Weights of a small transformer language model: 5020 steps.
Each number is 128 + 24 x the weight over its row's rms, rounded and kept within 0 to 255. Layers, rows and columns count from 0. The size above them is the row's rms in percent of the matrix's.

# layer 5 MLP up, 256x64, rms 0.211, rows 252-255, columns 32-63
size [ 92 116  95 109]
[[128 115 139 120 103 141 153  77 105 158 134  97 108  85 133 138 126 135 131 167  89 117  98 124 156 152  97 147 130 133 177 105]
 [140 124 174 136 132 164  69 135 103 120 137 144  92 127 113 109 172 152 164 138 129 138  66  96 162 126 138 121  93 139 120 138]
 [123 153 148 126 103 114 134 121 152 136 136 105 138 152 115 138  75 114 138 123 149 107 148 160  84 125 133 148 128 105  75 128]
 [138 162 125 170 133 124 158 151 126 120 114 131 118 125  92 109 150 164 108 149 114  75 135 119 138 138 110  66 147 137 142 164]]
# layer 5 MLP down (transposed), 256x64, rms 0.0984, rows 252-255, columns 32-63
size [ 85 107  97 124]
[[132 127 111 153 120  86 101 131 151 131 130 167 142 138  90 138 145 143 142 141 134 146 149 145 141 146  90 103  97 149  79 104]
 [109 115 153 127 117 120 101 116 144 132 113 134 143 146 139 100 160 123 117 135 160 121  94  92 159 101 147 155 148 147 107 127]
 [155  99 139 184 103 129 123 126  97 143 130 153  81 148 124  47 159 145 141 153  77 122 108 120 141 128 124  90 126 118 168 143]
 [ 97 121 134 151 122 125 159 108 140 138 156 132 141  99 129  91  80 166 166 124 142 160 140 138 146 119 112 104 151 102 144  95]]